Weights of a small GPT-style language model, trained from scratch on English Wikipedia: vocabulary 8192, learned positions.
Each number is 500 + 50 x the weight over its row's rms, rounded and kept within 0 to 999. Layers, rows and columns count from 0. Numbers have three digits each. The size before them is the row's rms in percent of the matrix's.

# gate: layer 5 MLP gate, 1024x512, rms 0.0445, rows 821-845, columns 128-159
# up: layer 5 MLP up, 1024x512, rms 0.0441, rows 821-844, columns 128-159
# down: layer 5 MLP down (transposed), 1024x512, rms 0.0406, rows 821-844, columns 128-159
gate821 095:532414467436422495431503545565470583529521568546517467479480463501505487572505466535502496512508
up821 102:519468454445521507512431501451529522454489493527462513404488444446523426458549520517531391527535
down821 103:580504547369423518464535537542462569487541539475455474438514530477554491598461555491485523539562
gate822 101:455562524530510537470441465448449572496501585612494423589568442471577536556456458395522427517480
up822 106:579477495509439581566474493492530520453525455460521464532516513566527463388528568489508397475457
down822 105:522428525509461449565592504572566489486525459538454565512588532433494487512492536530583529500411
gate823 103:484476598525475438531430535473555483471532638510492435508374453487514548523542500493512443528514
up823 104:571336380507546535496584387595473484473519500508501494584452550488570548552525543503541515434524
down823 104:609470491595493492527604541485479539534568471482521528399622461565532480464521499406542491528392
gate824 097:529390512498487493478495454540568435527496610510443602512542411516577547519606529510554463466491
up824 093:554424454493488508482469489438536504431573515391554566546412583544443519407558553511539531538508
down824 099:533533522501532503574509511465530472532517497466424487516436495509438492415560469603525503437476
gate825 114:530528586531438454528555443461583425445468550468472540440526439547441463483491408489497497510463
up825 104:482480478515429460462557482518439476434498441445579504510468619555535497507469476462550485504539
down825 103:534424437555518460405520506504550514448529527576526486517521589332524520499495491436505499597417
gate826 076:528563465546509482420518466487586529570542457494593569530548481517589542582504441548518468478493
up826 092:435503525477496502592491518446569524473537523590529412502473503507492486441421530510530531419531
down826 089:564520447562508369471416496496552449533585516483524420538469423472564464471527552470544531480548
gate827 095:464461492428458475496497469567550432446482588495395515481524509478580555408445459523573522506523
up827 094:464512451528441473505548557502599564587480421453586524486593523542525411475547492549474521599567
down827 097:538505531544516471469414506461598398513444535514473389546585539441467515472460431536390497501498
gate828 089:520424518520431473520557523546404494561498534552509386541559464573391463556609550612454467526487
up828 096:475560501427461500398533509390485565524471549512541443549532508512539478460423520447417529528483
down828 099:405433522537572466456495504452450526566595524465505492516593481489559484476446525518551526687552
gate829 099:488464431459552484451400471583534452362487544502476449542589431536569471506572597456440557561545
up829 098:519482454466458591463414501442530480488560561550562477504479497453454543531570416561492486521561
down829 102:503387510590416488527429491434552485509507546513499455571457537417500523526567565534506635486565
gate830 108:504487468542561554461483553585525491421527509545516532402438487532545504481463521503583413502513
up830 101:516545497461588518516490510548548581472572540503380495527456462515544426526479481451503508476529
down830 103:454430558543408545554525618459485511429443525444548469476490513521495571502599533502524502506450
gate831 103:523444533451462508444548509464514470529486637499480370477456479449569509487545525524547457514425
up831 101:557592537545476582504455554477466506560560618462378498483440511477523556517502543502406557554486
down831 102:571497531429564522494530406434418530462532477530465506510603551449516393551535582516474391489420
gate832 090:536507518507564478541418402502512541469502474436463523508463592570640464512465513440529451516483
up832 099:532474471531508518412521527538480484500507436434556643509480578539582568436519544518479480505550
down832 099:506550532533537438550504529488528514474468567445524386496544531575507379460512468475481451598631
gate833 096:475506507535528577574492506498556433478509462514514514536477473560474507460555587504497552500522
up833 099:413587554534468526569493545474504501543508513430482486458602414558571479464419516496462565560476
down833 096:527450508433532601523555534507471485499400508431534545528423466474508520530587488398516519408407
gate834 103:486516508467536523481483537549433405457467520537525464466524472593516546450482485544495422470502
up834 104:375499522528632501534431450426484491498427539499553560529514544479469505575514442420500487392469
down834 104:490528401564499350427431444425449542440478538500464435465494508481549480514469572513531487476516
gate835 094:555483525485508461437533522503454474481449459472513544534567558579514477512557480440462466558453
up835 100:435470548493567494599572532517511541569495562438517441474462475482516523499448345627565567441497
down835 100:466551535431483486500468488522407419542554555532524419517489542430549436535443548461450518491460
gate836 094:491390499601541440469602521549550480536476448558533563558519582544454518524527491498466478565453
up836 100:402462503536462506482527512480574552525543461445399472550493531547521415544496468522579622600513
down836 103:547391478433568406488527499472483444454428376472561523544569490442506442505544476504555512481481
gate837 076:466544423556471472484503570574534525511484454528557514492515517570545428442485502505506416498496
up837 087:483422397535501507512449542458494484528513568539453482524554501529556573497597550555602484479454
down837 086:444474548481575581498543447491530496517486507524456475436524522535425520507567506541464438520552
gate838 102:459542415535567514598395565560531586434389502642461452419477554533499500537526500588512564520518
up838 100:504466472525511553509439508545474491484426494539433521551539451491477478525509383534465536485497
down838 102:551528453551427625571514514573523579476482505553471525497593508494506541466600468504525432565466
gate839 077:518427453413369488493498552544511498560511538471537485464508469435489531525462475470496453550469
up839 092:566542475528489521460497418525544499543513485563611484542545557457511535555469408464467438502471
down839 093:476482519408566645458588438602490609526564456494514452523521465494476497535492534543397583498500
gate840 098:501550466525558533495536473544492501460420545509397421523491534506469506479485505502516496553512
up840 098:484444522478465587466515491542530507510524393442469511555470451478537414428420536519487526481507
down840 101:447480567451502540571530521578447420532494451482527536472591465612438480479566567516552519473443
gate841 100:404554522504446449521531529453595538565486419590523551534404520482467494548556527490439541560420
up841 089:512527468526560488452521452492480507452503458492505508490573398553573497497485482574608516465446
down841 085:460533457534429446494469539418517527530473410509457523493492480555396464587539509399528422566460
gate842 093:549517488463576498533537495429493479539495436439495528584443531498536482481432475530378520459398
up842 101:578538487656596473535521467546542479540512532567499443557570538473436543502401368435536426558481
down842 103:518555552469485549452548460380513458528497560521487472565580548411441536486507472491531526565439
gate843 098:441536535483511484459545490541530354485368399491594474375522576498529435488538499552536501469518
up843 100:508460497446576533475552511557435452506501532538503531487560460477485601554491532573429625550487
down843 099:519462459611454467513469500538578483648497415528490438374532493472479433481553512443482591574495
gate844 093:592365460492478445509568452527549516459470466539550430451448592576528487480549463557501389477476
up844 094:590565470570297422582484531520512485490505505456497575584463535444452563426470510376486500543500
down844 094:484514590517491454490496546428514584497522487520507502467516468496502499515442460586481462591443
gate845 095:486515516559511549530504579487462524472507557477526414540510512455568469420528522572533480455512